From a checkpoint of a small transformer trained on Wikipedia.
Architecture: LayerNorm before each block, learned positions, no biases in attention or MLP, tied embeddings.
Training: a variant of SOAP for these matrices, 121M tokens.
Each number is 50 + 15 x the weight over its row's rms, rounded and kept within 0 to 99. Layers, rows and columns count from 0. The size before them is the row's rms in percent of the matrix's.

# down: layer 7 MLP down (transposed), 448x128, rms 0.203, rows 292-318, columns 0-127
# up: layer 7 MLP up, 448x128, rms 0.214, rows 293-319, columns 0-127
down292 093:71 26 65 46 60 44 59 22 36 43 58 50 63 46 36 64 44 28 78 36 48 66 65 67 33 29 69 81 38 68 38 32 59 52 37 47 43 41 67 39 50 49 25 71 22 03 07 33 26 72 38 47 36 54 37 25 61 81 54 28 38 54 68 41 48 32 37 53 53 65 45 37 63 20 56 46 45 46 50 70 23 50 50 39 59 49 50 47 54 60 54 36 69 28 49 47 56 50 24 60 45 31 47 36 23 40 53 41 57 27 42 50 46 51 55 64 53 61 45 58 72 55 61 50 56 33 46 58
up293 104:30 14 43 26 75 37 78 77 26 44 70 43 45 28 63 57 39 39 67 64 50 48 20 32 52 60 51 41 50 72 57 46 43 59 24 73 47 69 58 45 38 45 63 35 61 44 51 39 71 63 67 60 61 25 76 52 50 61 60 67 35 63 62 60 65 48 48 45 70 19 73 45 61 59 40 31 57 39 56 40 29 44 51 48 68 51 47 38 41 34 42 59 80 44 47 32 67 48 38 68 45 76 30 44 67 56 46 69 51 41 68 26 65 52 82 41 40 18 48 40 51 74 47 55 62 43 24 58
down293 102:48 34 29 40 95 62 66 50 30 66 17 24 58 56 64 51 69 39 74 69 48 58 47 30 62 68 54 25 63 69 50 35 78 19 50 42 34 49 62 24 54 38 53 74 50 63 32 31 56 59 39 50 50 62 47 68 59 39 45 65 82 53 71 40 64 37 46 52 54 51 29 37 25 50 43 53 46 36 36 68 82 17 50 60 61 62 60 32 54 65 42 46 34 47 53 46 59 53 45 67 70 39 25 70 62 50 39 75 58 37 83 36 45 48 38 36 46 68 51 55 37 33 37 40 48 59 45 49
up294 108:48 49 56 50 64 68 49 43 56 27 41 77 44 73 38 39 69 54 22 50 35 36 23 32 53 29 36 70 65 25 45 40 45 59 50 54 39 48 50 37 78 37 71 49 26 44 39 41 57 75 56 72 57 34 55 41 43 54 65 50 26 83 63 62 50 48 74 32 52 63 57 50 64 48 31 30 36 54 76 45 24 23 21 62 48 54 79 50 54 71 28 60 34 44 39 56 33 31 57 61 63 82 28 47 63 52 46 53 50 71 32 55 50 52 45 35 67 44 42 23 47 52 68 32 69 61 23 29
down294 110:45 74 46 54 52 40 59 54 47 83 42 31 28 74 44 42 39 30 63 51 68 47 76 64 47 38 49 46 74 72 44 53 34 26 40 40 46 51 29 61 66 75 38 43 52 59 43 43 44 38 58 63 22 55 56 23 31 43 48 30 62 65 54 51 43 46 32 56 52 39 45 41 50 34 54 21 32 76 67 31 60 41 80 68 25 36 27 39 43 43 13 38 61 29 34 43 53 26 59 66 40 50 65 50 49 48 25 42 49 71 44 34 29 57 56 54 44 44 54 13 78 50 31 75 35 34 40 34
up295 095:45 70 60 43 63 67 64 78 36 56 76 57 50 57 61 78 66 70 62 40 35 38 31 57 37 78 72 32 49 40 54 40 68 45 38 54 59 50 52 29 30 34 69 57 41 71 32 30 36 77 87 55 62 45 55 26 50 64 40 71 30 57 59 19 52 51 48 35 61 27 59 35 28 56 46 41 36 61 27 54 41 64 45 58 84 48 37 46 31 26 35 42 43 50 46 30 46 67 44 41 72 52 41 70 42 55 55 41 53 39 47 55 56 45 55 58 34 20 27 41 66 48 53 70 51 40 08 38
down295 094:46 75 33 63 51 45 31 55 33 47 39 52 49 34 53 47 34 15 53 62 30 61 67 37 31 80 40 78 56 84 70 55 67 52 48 54 47 42 68 30 35 43 49 45 61 73 46 51 63 34 56 47 14 50 71 55 59 51 52 51 46 59 38 67 49 49 50 54 52 32 48 35 44 55 69 83 24 45 61 56 48 38 66 74 36 47 80 16 20 48 28 41 59 81 24 23 77 28 66 58 53 62 58 48 69 64 30 41 39 43 65 41 77 51 54 55 63 38 32 41 36 52 63 45 45 44 59 39
up296 114:19 45 49 55 30 35 63 27 58 42 46 45 77 33 73 41 39 37 61 73 41 61 14 81 37 63 38 40 21 35 61 48 45 25 41 26 24 48 12 43 43 48 54 69 27 51 54 46 78 62 42 60 59 36 25 66 68 48 58 70 46 43 40 74 37 78 55 66 51 63 64 50 51 47 34 58 47 42 46 61 69 46 35 72 36 50 38 58 69 41 67 66 50 44 67 65 50 13 51 58 44 28 28 60 61 42 29 36 71 42 48 40 54 34 51 70 47 73 40 32 61 50 56 41 41 60 52 47
down296 098:62 58 60 69 46 44 66 25 91 22 37 73 33 34 65 43 67 75 46 54 48 34 45 46 30 82 48 51 10 70 38 49 43 57 62 59 35 67 53 61 48 53 60 52 35 72 45 15 49 52 63 44 54 61 38 29 26 51 51 77 56 45 33 55 60 56 46 36 63 55 41 48 46 42 53 47 78 31 42 93 34 42 41 52 59 85 40 58 62 55 55 31 47 77 43 50 62 51 40 47 39 52 35 57 32 47 39 73 66 63 46 58 35 49 32 27 26 50 44 26 61 34 59 38 56 74 48 43
up297 093:43 47 64 43 66 61 45 58 62 27 37 46 22 52 60 51 76 32 56 57 80 51 66 70 61 78 32 55 65 66 61 25 47 57 67 36 43 63 21 64 62 29 12 50 50 61 44 49 55 42 74 45 40 82 09 61 71 64 42 55 47 47 63 45 49 41 61 32 51 47 43 78 50 62 39 46 52 42 69 54 52 46 59 34 55 64 51 18 73 35 55 42 31 46 38 54 59 44 51 51 64 66 39 36 53 15 41 65 43 37 36 52 40 43 37 73 55 49 44 51 33 52 84 36 49 84 56 20
down297 093:61 63 40 55 47 24 46 30 44 66 46 55 30 74 46 23 50 41 61 42 60 66 51 16 50 66 61 36 51 42 42 43 16 45 37 63 24 55 83 27 60 45 64 38 35 42 31 53 52 39 59 43 67 22 51 53 39 25 68 58 61 44 45 39 29 72 25 46 70 49 48 48 43 50 81 23 29 37 32 57 54 44 47 62 23 62 55 51 56 73 44 37 56 57 41 57 53 61 65 47 47 56 55 40 28 63 31 41 33 34 59 43 59 76 40 51 16 62 76 37 62 25 37 69 44 17 67 37
up298 102:42 59 39 65 50 67 40 76 35 67 53 62 41 62 63 72 53 32 40 55 52 52 31 46 44 49 31 62 39 57 60 30 69 60 25 65 52 74 31 40 52 45 62 59 58 78 62 35 47 43 40 35 39 41 31 50 51 71 72 57 46 55 45 41 64 47 74 26 46 38 89 39 19 62 44 52 19 84 45 45 45 62 37 73 40 45 40 28 61 67 28 30 41 47 37 58 30 72 66 65 31 65 41 37 51 48 59 30 58 80 31 86 46 37 35 70 66 56 43 57 44 67 69 51 61 34 61 26
down298 098:45 47 31 53 56 25 67 38 52 21 41 32 60 36 62 49 56 55 54 76 62 63 76 39 54 59 68 39 44 43 31 65 44 66 43 46 73 58 33 60 45 58 75 36 54 99 69 50 34 46 53 53 57 74 31 44 71 47 59 73 76 64 42 19 65 62 35 49 73 43 71 60 37 44 46 53 60 70 64 32 60 57 35 60 68 41 36 38 59 45 55 43 40 49 37 53 49 40 35 51 41 53 42 39 64 40 49 77 46 54 58 26 42 16 26 45 44 36 51 22 49 58 01 51 69 48 46 50
up299 095:34 39 40 60 54 63 51 60 58 75 56 44 43 44 55 31 39 46 26 59 39 59 43 47 56 31 59 69 25 48 66 74 72 50 46 27 51 60 54 68 58 43 22 45 42 48 25 62 06 42 55 55 43 65 51 59 53 52 55 48 35 38 76 49 50 60 88 38 26 37 00 76 56 71 50 62 44 57 47 47 15 48 47 44 48 78 52 35 57 58 56 42 75 66 67 56 61 35 47 33 52 60 70 59 59 40 50 67 53 62 33 63 47 44 71 53 30 28 48 52 69 60 29 46 64 74 77 64
down299 096:48 67 69 46 34 45 40 64 48 49 28 37 38 52 63 48 46 43 61 20 18 66 59 36 66 56 22 38 81 37 54 77 81 67 48 46 55 43 40 50 32 42 42 49 52 47 58 34 75 68 69 44 28 27 66 58 42 56 36 32 26 55 68 78 53 44 32 67 71 26 41 53 68 75 48 71 20 55 46 45 48 46 28 44 50 16 28 47 42 30 63 65 52 28 65 54 45 56 54 52 44 51 49 48 54 35 36 57 62 23 60 43 74 30 62 57 72 46 56 46 39 61 40 61 17 54 24 65
up300 110:55 60 61 31 64 92 61 46 35 38 55 56 35 54 55 30 54 31 60 31 22 64 62 55 66 60 67 44 37 53 71 58 30 16 59 39 72 45 68 55 49 33 50 31 47 72 20 78 59 48 40 68 31 38 50 39 52 39 67 55 43 51 33 40 64 52 32 79 33 82 55 31 48 33 40 46 52 44 37 67 30 35 36 66 55 78 41 49 34 50 50 52 69 34 54 51 32 85 72 24 50 34 34 54 60 38 42 36 57 38 16 45 61 66 44 27 55 36 45 68 48 42 49 59 55 69 38 55
down300 109:66 68 56 21 47 80 56 39 24 60 49 38 52 57 62 10 28 49 38 53 64 52 70 72 66 60 91 30 59 60 61 30 41 58 78 55 30 43 33 51 62 38 39 52 66 55 46 53 37 57 49 48 53 35 21 49 58 44 67 14 60 46 43 63 31 51 86 66 61 77 79 61 51 34 60 40 49 39 52 60 43 41 23 68 67 70 71 68 53 57 59 51 68 64 45 35 55 31 35 52 32 68 50 46 24 47 43 41 38 48 60 61 44 74 51 49 40 47 77 35 74 57 61 49 57 53 50 37
up301 099:45 44 44 50 31 71 67 69 47 60 36 58 54 55 47 31 65 37 69 22 38 46 50 66 35 39 79 36 91 71 56 13 41 43 57 38 41 11 62 28 50 44 28 79 76 49 81 80 73 45 54 43 54 21 50 62 56 33 46 47 58 21 59 69 53 54 58 64 35 41 55 39 53 39 36 63 60 70 35 47 64 30 48 25 51 37 46 42 52 36 56 63 31 66 37 27 14 53 56 41 38 58 47 55 46 65 65 39 58 73 59 60 50 46 60 46 56 44 26 57 40 70 55 32 46 56 51 47
down301 119:61 39 47 48 60 35 60 40 75 57 61 51 37 31 66 52 31 47 40 51 77 51 18 52 30 14 74 53 65 60 43 29 66 53 65 61 42 70 46 19 79 47 52 29 35 71 33 30 11 66 66 50 51 67 54 57 49 45 52 50 39 56 77 53 45 56 40 35 55 45 67 54 44 29 48 59 45 55 65 38 23 43 76 71 30 60 67 18 29 52 63 54 47 56 41 44 26 40 37 54 56 71 62 53 66 47 41 62 38 23 37 76 52 53 52 52 51 51 57 64 33 62 81 45 62 56 49 15
up302 117:37 50 47 61 61 33 47 66 45 66 28 40 36 50 45 78 60 77 49 55 60 45 12 57 54 52 40 55 49 66 61 35 38 46 78 58 39 44 15 47 70 59 41 52 41 62 64 49 48 49 72 48 67 57 52 28 36 67 63 52 61 46 32 29 54 34 52 49 46 24 72 56 32 64 24 48 35 89 67 35 47 78 39 60 55 35 67 41 40 69 64 72 76 44 51 46 59 46 68 47 41 61 47 63 55 48 56 24 46 63 33 29 53 51 35 63 55 50 93 04 34 64 50 63 69 40 57 51
down302 111:63 45 55 56 76 30 63 73 29 55 69 63 39 46 41 58 42 33 73 64 18 52 29 62 77 43 59 81 48 56 57 53 50 25 33 50 53 36 20 37 67 56 74 68 36 39 51 49 67 76 76 37 36 34 44 43 64 29 38 40 18 53 72 64 18 79 46 34 44 46 67 50 43 59 52 62 41 32 69 50 25 44 38 62 65 35 46 66 66 47 61 77 74 43 44 30 42 50 65 68 48 56 54 30 62 69 58 52 39 40 36 61 68 54 36 60 46 30 45 48 53 37 30 44 37 72 39 42
up303 095:54 27 44 35 54 42 71 43 45 64 44 22 18 54 54 48 60 49 51 67 63 35 66 73 40 27 55 47 54 67 57 72 39 48 41 60 71 38 58 45 60 72 61 46 62 61 51 14 58 48 87 28 35 27 41 37 48 48 42 72 34 63 56 60 46 53 44 36 42 44 52 45 31 65 40 35 73 74 42 56 51 49 07 39 36 47 42 48 43 49 64 55 68 85 26 40 52 71 85 34 65 27 51 46 70 55 43 50 72 63 78 51 62 71 59 62 40 44 76 56 59 33 39 47 30 33 55 38
down303 102:51 79 71 35 51 31 69 56 11 62 57 32 39 51 64 26 72 53 49 50 43 69 55 36 34 44 27 50 59 56 63 47 37 68 38 62 52 38 38 60 81 30 68 27 22 39 48 42 50 35 43 64 51 67 50 73 10 53 55 44 55 86 31 48 34 36 85 57 53 72 37 57 62 49 77 30 31 59 50 52 51 40 44 33 48 61 38 42 42 59 42 46 24 57 85 48 30 51 19 75 46 46 69 70 29 55 37 42 42 47 47 38 61 59 74 41 45 50 59 47 50 57 52 53 62 65 47 37
up304 100:24 93 61 67 25 46 33 34 51 38 36 30 50 36 54 55 54 63 62 71 61 66 35 34 43 40 63 57 39 48 74 59 68 28 43 46 74 31 64 81 53 53 22 78 36 49 35 23 66 25 69 55 37 48 57 44 38 29 48 35 46 30 48 45 48 60 42 53 28 33 55 35 36 31 41 36 80 19 65 45 60 66 36 40 50 62 67 48 65 66 44 53 64 44 55 54 53 44 58 23 59 32 62 63 81 56 74 42 38 31 47 28 46 56 66 45 52 38 69 52 43 45 45 28 59 53 33 65
down304 096:37 58 43 49 46 58 38 52 41 68 73 50 45 61 75 06 29 63 79 61 35 46 74 46 47 26 17 55 55 50 34 55 37 29 39 44 42 51 58 39 56 60 90 61 54 57 58 62 35 33 30 43 29 57 66 50 72 39 55 53 51 54 70 49 49 84 60 57 59 46 29 56 51 55 42 45 59 04 50 28 56 51 56 37 69 72 37 54 10 57 77 45 82 53 71 45 71 50 44 49 39 44 36 54 72 44 55 58 37 61 61 72 42 47 51 63 32 49 47 54 43 30 34 66 50 38 71 50
up305 100:60 56 46 34 29 77 33 40 42 68 61 19 73 70 40 52 63 80 59 45 51 36 42 55 60 19 67 42 63 37 03 30 59 50 39 39 49 67 48 55 59 44 56 35 27 43 46 50 61 35 37 52 55 34 66 58 44 74 48 56 61 59 68 55 66 56 53 66 41 47 28 53 39 69 51 28 78 49 66 37 33 44 59 74 42 30 33 71 57 47 58 36 59 65 69 44 57 66 43 32 71 29 49 39 54 36 75 24 53 57 80 56 31 44 37 35 14 40 56 42 52 40 40 73 63 37 43 29
down305 093:70 33 49 67 52 41 55 23 24 56 50 46 49 38 58 44 44 39 44 31 37 73 46 26 33 38 29 52 10 98 64 32 60 54 47 49 44 46 80 43 56 60 56 65 56 60 41 38 52 56 38 54 27 50 55 36 63 38 52 68 38 55 48 65 36 46 75 31 34 54 44 45 11 34 31 51 42 51 28 60 55 56 27 38 51 59 68 69 37 58 32 48 66 61 43 37 64 50 73 46 39 35 48 78 18 52 33 66 73 46 54 52 38 56 30 71 43 32 40 18 21 28 42 42 55 53 51 44
up306 096:26 47 53 50 51 43 39 39 53 54 74 43 51 64 63 57 72 54 48 58 37 48 22 43 43 37 50 32 57 66 51 73 17 55 35 40 28 57 50 69 60 43 41 43 44 49 39 60 50 50 66 63 49 57 32 48 32 53 32 40 33 35 65 41 53 31 58 85 63 61 32 73 46 41 34 45 52 35 45 48 43 64 59 99 43 71 68 60 60 57 32 43 52 54 50 39 56 16 64 36 98 50 56 46 55 62 50 33 19 39 31 63 39 41 34 69 41 38 60 63 64 35 58 14 56 20 36 51
down306 102:60 45 25 43 00 69 39 21 45 48 67 64 61 49 39 50 41 64 34 23 55 48 33 51 56 50 62 25 13 44 63 77 46 51 74 34 56 50 60 57 48 56 54 54 55 28 37 59 30 56 37 54 62 58 33 34 66 32 54 40 44 61 55 54 49 77 66 53 57 68 60 33 97 65 54 46 71 37 37 67 45 47 31 65 43 47 52 69 55 67 58 22 26 54 65 72 54 77 66 61 37 42 35 28 35 54 28 43 57 75 49 59 52 38 61 32 58 56 31 62 33 33 59 61 51 39 58 46
up307 111:54 32 32 34 23 48 55 35 44 42 46 49 54 29 60 33 56 53 45 87 36 62 61 42 43 60 86 40 41 71 32 46 39 57 20 46 42 70 51 45 60 32 61 53 69 52 62 77 35 51 57 38 38 49 59 35 55 71 53 38 22 61 47 35 60 51 46 48 67 61 41 35 46 62 41 57 21 80 59 55 44 19 48 63 39 73 32 26 47 58 50 61 49 78 35 48 56 47 83 41 63 27 66 55 79 52 36 50 56 45 66 19 56 26 46 40 67 31 77 70 41 80 48 47 33 51 33 45
down307 108:47 41 56 47 28 35 49 46 28 66 49 62 71 40 45 78 26 32 54 73 36 42 25 53 50 62 46 20 27 57 51 60 51 44 46 64 63 42 37 44 40 20 48 60 45 70 39 59 44 42 26 76 38 55 46 74 51 07 52 56 54 56 29 79 43 43 63 38 35 64 64 56 41 84 45 86 49 34 78 54 61 62 39 56 58 44 45 50 59 39 50 47 54 41 69 43 76 39 43 50 79 66 54 74 69 44 54 49 29 51 69 38 56 38 58 58 45 62 79 24 18 51 26 48 52 25 50 54
up308 097:41 40 55 53 20 54 70 60 38 37 42 66 75 37 29 85 37 61 74 36 37 47 44 63 35 43 42 52 26 58 49 68 42 19 59 60 56 37 41 33 66 83 28 39 33 89 15 16 65 46 46 63 49 60 44 52 68 44 65 75 59 55 35 35 66 52 22 40 37 45 43 43 45 77 54 32 48 73 45 74 60 26 47 36 65 62 50 35 34 33 61 61 75 44 66 39 64 47 54 67 61 50 44 37 65 65 41 51 53 47 37 39 59 45 54 51 53 31 56 41 54 61 44 45 69 73 71 32
down308 095:26 70 42 53 35 55 65 58 55 58 49 49 54 49 66 33 70 65 60 50 67 43 67 44 39 39 30 49 62 40 55 56 19 34 67 41 44 69 52 30 29 54 43 28 38 79 46 51 47 59 68 65 25 52 17 53 64 57 32 55 47 72 52 32 44 65 52 69 48 76 32 69 41 46 17 66 22 77 59 37 63 45 44 37 67 52 40 74 50 45 65 39 40 37 40 42 35 37 69 55 45 44 52 45 39 70 43 63 33 44 54 34 76 30 54 48 77 31 77 14 85 44 22 42 57 60 54 53
up309 083:60 53 43 62 37 49 38 29 52 46 37 41 42 42 51 53 39 78 62 62 53 77 44 60 37 59 77 56 53 69 71 58 38 25 32 50 34 76 44 52 29 99 46 82 77 32 49 45 25 53 53 28 66 47 52 45 69 37 68 49 64 34 32 33 56 52 40 57 29 64 22 42 43 55 34 62 65 36 46 62 63 42 28 75 42 73 51 53 59 49 81 75 43 40 37 43 37 40 73 61 63 54 26 58 48 50 24 58 62 38 66 73 47 38 47 34 56 26 57 53 52 52 52 52 75 20 49 57
down309 092:55 39 73 53 40 54 50 34 69 61 33 52 30 43 72 52 31 06 60 32 58 48 46 52 34 62 70 32 72 58 58 72 30 59 60 28 42 47 63 57 43 47 68 13 01 62 36 33 52 65 32 49 62 47 63 32 52 71 40 52 45 21 44 31 51 59 25 53 78 58 48 47 52 56 52 46 75 47 48 56 61 39 44 49 25 49 58 20 53 40 31 42 59 58 38 41 60 50 63 64 49 38 58 44 60 42 53 67 56 85 49 46 41 62 15 53 57 37 31 55 74 29 56 61 67 74 52 34
up310 097:43 64 44 55 49 40 62 63 55 38 51 52 28 29 34 29 43 57 34 71 30 46 48 48 40 32 43 50 77 59 50 28 73 57 19 39 70 50 60 63 58 53 49 46 46 49 60 57 31 34 57 28 67 51 31 62 29 51 62 53 44 74 36 79 53 65 23 32 51 44 30 63 59 43 33 26 55 57 40 47 46 26 69 30 69 36 49 32 48 35 77 54 27 60 21 36 26 50 67 42 52 80 40 94 69 67 65 73 44 56 54 65 53 61 72 54 41 54 44 73 24 74 35 60 49 57 42 42
down310 103:23 38 40 45 67 48 43 45 38 69 51 54 80 41 47 19 63 82 14 41 78 68 61 53 52 45 73 62 48 36 47 42 58 45 36 50 47 48 62 48 83 62 55 55 69 41 61 30 48 56 60 51 58 69 71 52 17 47 34 35 29 52 36 62 44 57 64 62 47 38 72 47 66 54 05 78 43 49 60 48 13 45 44 41 30 75 51 27 55 45 38 53 34 52 50 65 55 61 62 57 44 36 55 28 24 32 36 67 43 32 60 53 69 61 53 20 43 67 68 53 54 48 60 50 32 27 45 57
up311 094:55 52 61 51 09 61 65 63 53 50 43 21 42 46 60 69 33 57 67 31 42 37 42 40 49 41 41 39 50 59 45 66 49 44 50 35 37 67 16 33 66 30 60 63 65 60 68 31 32 57 78 22 57 57 44 46 57 35 73 48 46 61 56 77 35 43 20 36 47 40 40 52 24 36 44 61 43 57 50 35 55 20 26 61 37 71 53 57 72 60 67 94 67 50 66 28 36 41 58 50 44 46 59 51 39 32 20 49 66 46 69 49 50 35 58 33 81 32 32 57 56 58 27 48 26 58 52 58
down311 112:47 29 35 66 46 43 69 28 23 32 32 37 40 38 31 66 54 71 33 42 41 55 41 63 33 48 19 50 30 20 70 61 60 46 52 52 62 54 50 41 46 60 50 22 40 59 16 32 54 29 57 38 33 30 57 50 58 36 61 39 37 64 77 58 78 63 37 61 76 28 30 66 50 57 42 36 34 46 48 38 29 34 47 40 34 61 49 54 63 38 57 52 48 70 69 82 35 44 80 46 45 48 41 48 58 56 72 26 44 47 27 68 12 35 50 69 49 62 67 25 36 51 47 51 44 40 57 66
up312 111:69 57 47 51 58 48 49 43 69 78 45 90 52 78 42 47 51 46 48 61 37 71 48 32 83 52 64 57 52 22 53 65 30 39 77 60 52 81 34 37 28 25 46 74 60 65 61 46 33 41 29 38 24 32 58 41 60 58 26 73 60 46 45 46 67 39 62 64 50 26 36 60 67 19 61 53 59 32 50 48 18 45 59 45 62 76 50 65 48 69 38 48 46 46 57 86 11 59 32 43 51 51 49 57 36 36 56 37 71 52 51 54 47 42 47 48 56 46 57 60 74 65 45 78 33 43 57 44
down312 099:32 72 48 33 51 26 49 60 41 33 41 34 71 58 41 38 44 50 69 48 56 35 57 56 51 44 38 47 41 38 45 47 29 19 65 17 27 53 43 70 59 68 80 38 50 38 76 69 38 45 40 50 50 39 46 58 99 56 32 36 26 25 51 42 29 63 48 74 33 36 56 52 48 83 45 51 54 32 69 68 77 62 74 63 49 36 48 51 56 34 45 44 80 68 45 22 65 61 42 71 26 47 46 43 60 38 52 45 43 64 52 51 64 30 49 55 48 39 35 36 22 41 60 31 56 57 57 23
up313 094:47 42 41 42 24 65 59 56 59 08 56 56 57 65 69 70 51 62 37 49 71 30 70 55 65 68 73 66 45 38 45 66 46 57 38 44 37 75 51 46 71 55 50 38 33 29 52 27 64 57 39 49 33 56 48 31 58 25 56 50 57 60 25 27 48 51 47 57 68 55 34 70 63 69 40 50 47 50 57 42 56 62 51 65 46 35 79 66 23 20 34 48 32 55 13 51 72 58 63 73 44 68 51 42 41 72 40 59 50 39 77 39 44 61 46 60 38 39 44 60 56 25 48 28 38 29 33 95
down313 094:42 38 47 68 40 53 66 42 62 69 61 30 46 61 51 44 55 54 51 42 44 50 64 56 47 49 55 39 58 32 52 30 27 54 44 88 53 43 13 44 71 41 46 60 71 29 32 56 57 42 63 49 25 57 77 45 24 71 52 04 60 32 54 58 59 57 76 30 41 51 55 29 45 60 27 64 47 59 40 46 25 62 68 26 52 36 34 19 69 49 54 58 40 63 65 28 50 19 26 11 58 44 64 78 56 37 61 37 79 52 60 65 30 63 49 58 55 57 49 63 51 42 57 41 37 43 44 45
up314 072:11 43 52 54 38 26 75 38 88 49 42 43 23 29 81 36 36 54 67 47 64 50 29 39 53 54 19 51 54 41 49 34 80 60 66 37 35 60 56 48 43 80 53 64 71 45 59 51 61 48 42 48 38 51 47 48 47 52 45 54 34 68 41 23 62 37 49 35 54 38 34 60 31 23 41 37 38 55 55 35 63 18 34 56 52 62 39 51 24 77 50 66 34 45 49 40 57 65 74 30 57 56 72 61 65 40 71 50 69 66 48 76 47 33 63 40 62 41 55 68 38 58 20 75 65 40 43 44
down314 087:49 45 66 53 42 52 43 72 78 37 46 30 45 37 43 35 75 37 46 54 58 39 51 60 51 45 32 53 53 82 27 48 28 71 34 57 34 26 55 49 53 31 55 42 36 19 75 60 56 26 49 44 45 80 84 61 61 87 40 28 21 37 63 51 54 55 57 49 35 52 55 22 35 50 53 58 72 58 68 42 39 64 62 39 50 38 58 47 40 54 33 46 27 41 52 66 51 71 30 37 74 24 60 51 10 36 67 68 82 64 49 63 44 56 23 50 48 40 41 47 36 51 52 75 54 43 47 48
up315 101:22 56 55 31 49 23 34 74 47 59 61 21 65 55 55 39 55 48 58 31 43 50 70 61 59 41 74 51 36 64 67 73 41 39 44 17 46 51 61 65 42 41 54 51 71 78 34 50 42 30 65 49 65 46 00 60 59 40 43 39 46 71 14 48 38 53 52 39 56 62 71 68 58 38 75 39 25 52 30 63 48 54 51 72 68 24 78 72 41 54 69 53 58 60 50 40 63 64 79 58 54 44 44 41 41 49 70 45 48 75 53 43 68 36 39 64 47 50 50 59 70 75 54 38 26 63 40 64
down315 103:67 52 74 37 46 61 47 51 66 48 47 43 53 43 61 67 45 49 58 54 26 37 51 59 29 47 47 68 34 59 55 64 40 57 70 45 44 33 45 64 66 21 13 49 51 51 43 47 54 38 52 53 34 23 78 29 34 32 00 54 33 50 35 39 32 37 49 24 86 25 46 73 96 46 75 47 27 54 32 66 37 47 59 48 66 45 36 65 68 50 54 76 55 57 30 62 49 33 37 35 60 61 48 52 28 54 39 67 47 65 53 37 65 55 33 57 65 49 48 60 30 70 42 64 36 53 34 47
up316 111:57 22 54 75 32 50 34 61 41 45 64 32 44 24 56 40 55 45 57 37 59 38 47 61 49 54 33 35 60 16 69 58 64 68 65 22 28 68 57 27 23 76 48 61 48 48 40 57 51 63 41 58 30 64 58 55 50 51 44 28 47 60 56 49 66 34 72 67 37 55 39 67 36 46 59 29 50 74 43 33 49 42 42 46 63 50 59 39 70 75 59 26 85 67 64 57 48 28 55 57 51 69 36 54 56 34 73 72 73 57 44 76 56 35 73 46 73 11 40 41 72 33 52 61 65 69 52 59
down316 098:35 30 95 37 68 39 50 50 21 59 45 62 50 46 54 54 42 52 44 46 66 27 35 42 85 73 36 60 45 66 26 51 57 40 41 51 48 81 42 57 34 60 72 46 19 60 62 46 56 70 68 25 45 77 59 42 38 73 50 52 45 40 47 38 36 52 33 63 26 38 37 23 49 61 47 73 25 51 64 39 74 63 65 56 45 41 74 66 43 48 84 67 50 57 52 55 55 62 52 55 62 40 35 35 55 53 58 42 57 32 53 45 61 62 70 37 71 44 19 63 51 35 62 63 44 62 86 71
up317 101:54 55 60 45 69 55 45 36 25 28 50 68 71 50 52 17 35 55 84 51 39 61 25 51 69 40 77 49 54 42 57 52 72 59 54 31 55 18 48 67 58 73 54 30 37 34 56 59 87 57 46 33 70 38 54 21 38 37 58 50 52 52 74 52 50 57 39 47 43 24 70 49 45 63 40 56 39 91 32 40 41 55 52 77 67 36 49 42 43 65 48 77 36 51 31 60 42 66 43 47 86 62 46 42 56 67 67 32 60 59 23 70 39 56 50 47 43 68 38 29 68 52 46 62 67 37 62 37
down317 091:72 62 45 44 29 32 61 26 56 59 28 44 41 51 26 42 48 44 79 60 55 44 54 63 34 51 56 48 67 50 52 45 27 44 31 60 59 22 49 57 61 46 50 33 40 66 33 73 56 73 23 57 53 41 74 16 41 59 32 25 33 36 28 61 43 42 43 54 84 54 58 45 77 45 71 52 52 52 30 45 60 18 76 51 44 71 42 71 58 76 42 11 41 52 44 79 68 39 63 65 55 63 59 75 22 44 40 38 38 47 56 57 56 48 72 25 37 34 46 37 51 49 40 53 58 31 57 52
up318 116:20 64 59 70 11 35 50 38 42 57 65 62 49 37 28 35 39 74 60 54 63 55 58 56 45 61 78 46 59 52 09 37 23 40 38 26 74 57 69 86 41 31 41 61 48 63 30 52 64 64 44 49 66 15 69 54 62 62 62 38 66 53 85 56 63 56 56 37 39 69 32 52 53 39 36 38 37 39 54 63 38 41 59 61 41 52 26 65 64 50 48 36 49 50 47 64 21 40 51 45 51 36 35 67 31 65 81 45 41 32 30 19 46 68 55 54 29 57 48 37 59 56 62 45 39 53 61 54
down318 100:35 37 69 46 19 68 32 48 83 71 54 44 58 56 54 09 74 41 38 53 52 60 53 55 73 50 74 55 37 49 53 29 49 32 00 34 29 55 33 56 43 69 42 50 45 29 49 44 28 66 40 53 38 49 58 20 32 64 49 47 70 65 55 63 40 56 36 33 61 31 54 32 36 56 43 38 53 38 59 44 29 62 49 42 56 50 38 75 46 41 65 55 80 30 40 45 65 53 40 79 35 32 69 23 49 39 64 39 43 56 56 52 52 31 30 35 29 62 56 70 46 46 27 31 37 45 41 34
up319 103:40 51 55 22 62 22 43 31 52 37 55 18 70 59 47 54 59 52 70 65 51 64 51 45 67 37 52 27 70 71 44 70 41 48 44 78 42 64 24 43 52 44 24 24 32 52 29 68 74 47 23 42 63 43 63 57 40 65 65 56 51 70 36 37 35 33 45 75 26 63 41 56 67 48 29 37 61 48 41 68 46 74 38 70 39 41 38 59 30 45 37 63 65 71 58 30 52 43 48 48 37 76 52 61 60 47 87 59 53 53 35 53 42 66 52 66 63 54 55 21 41 52 58 81 88 40 44 66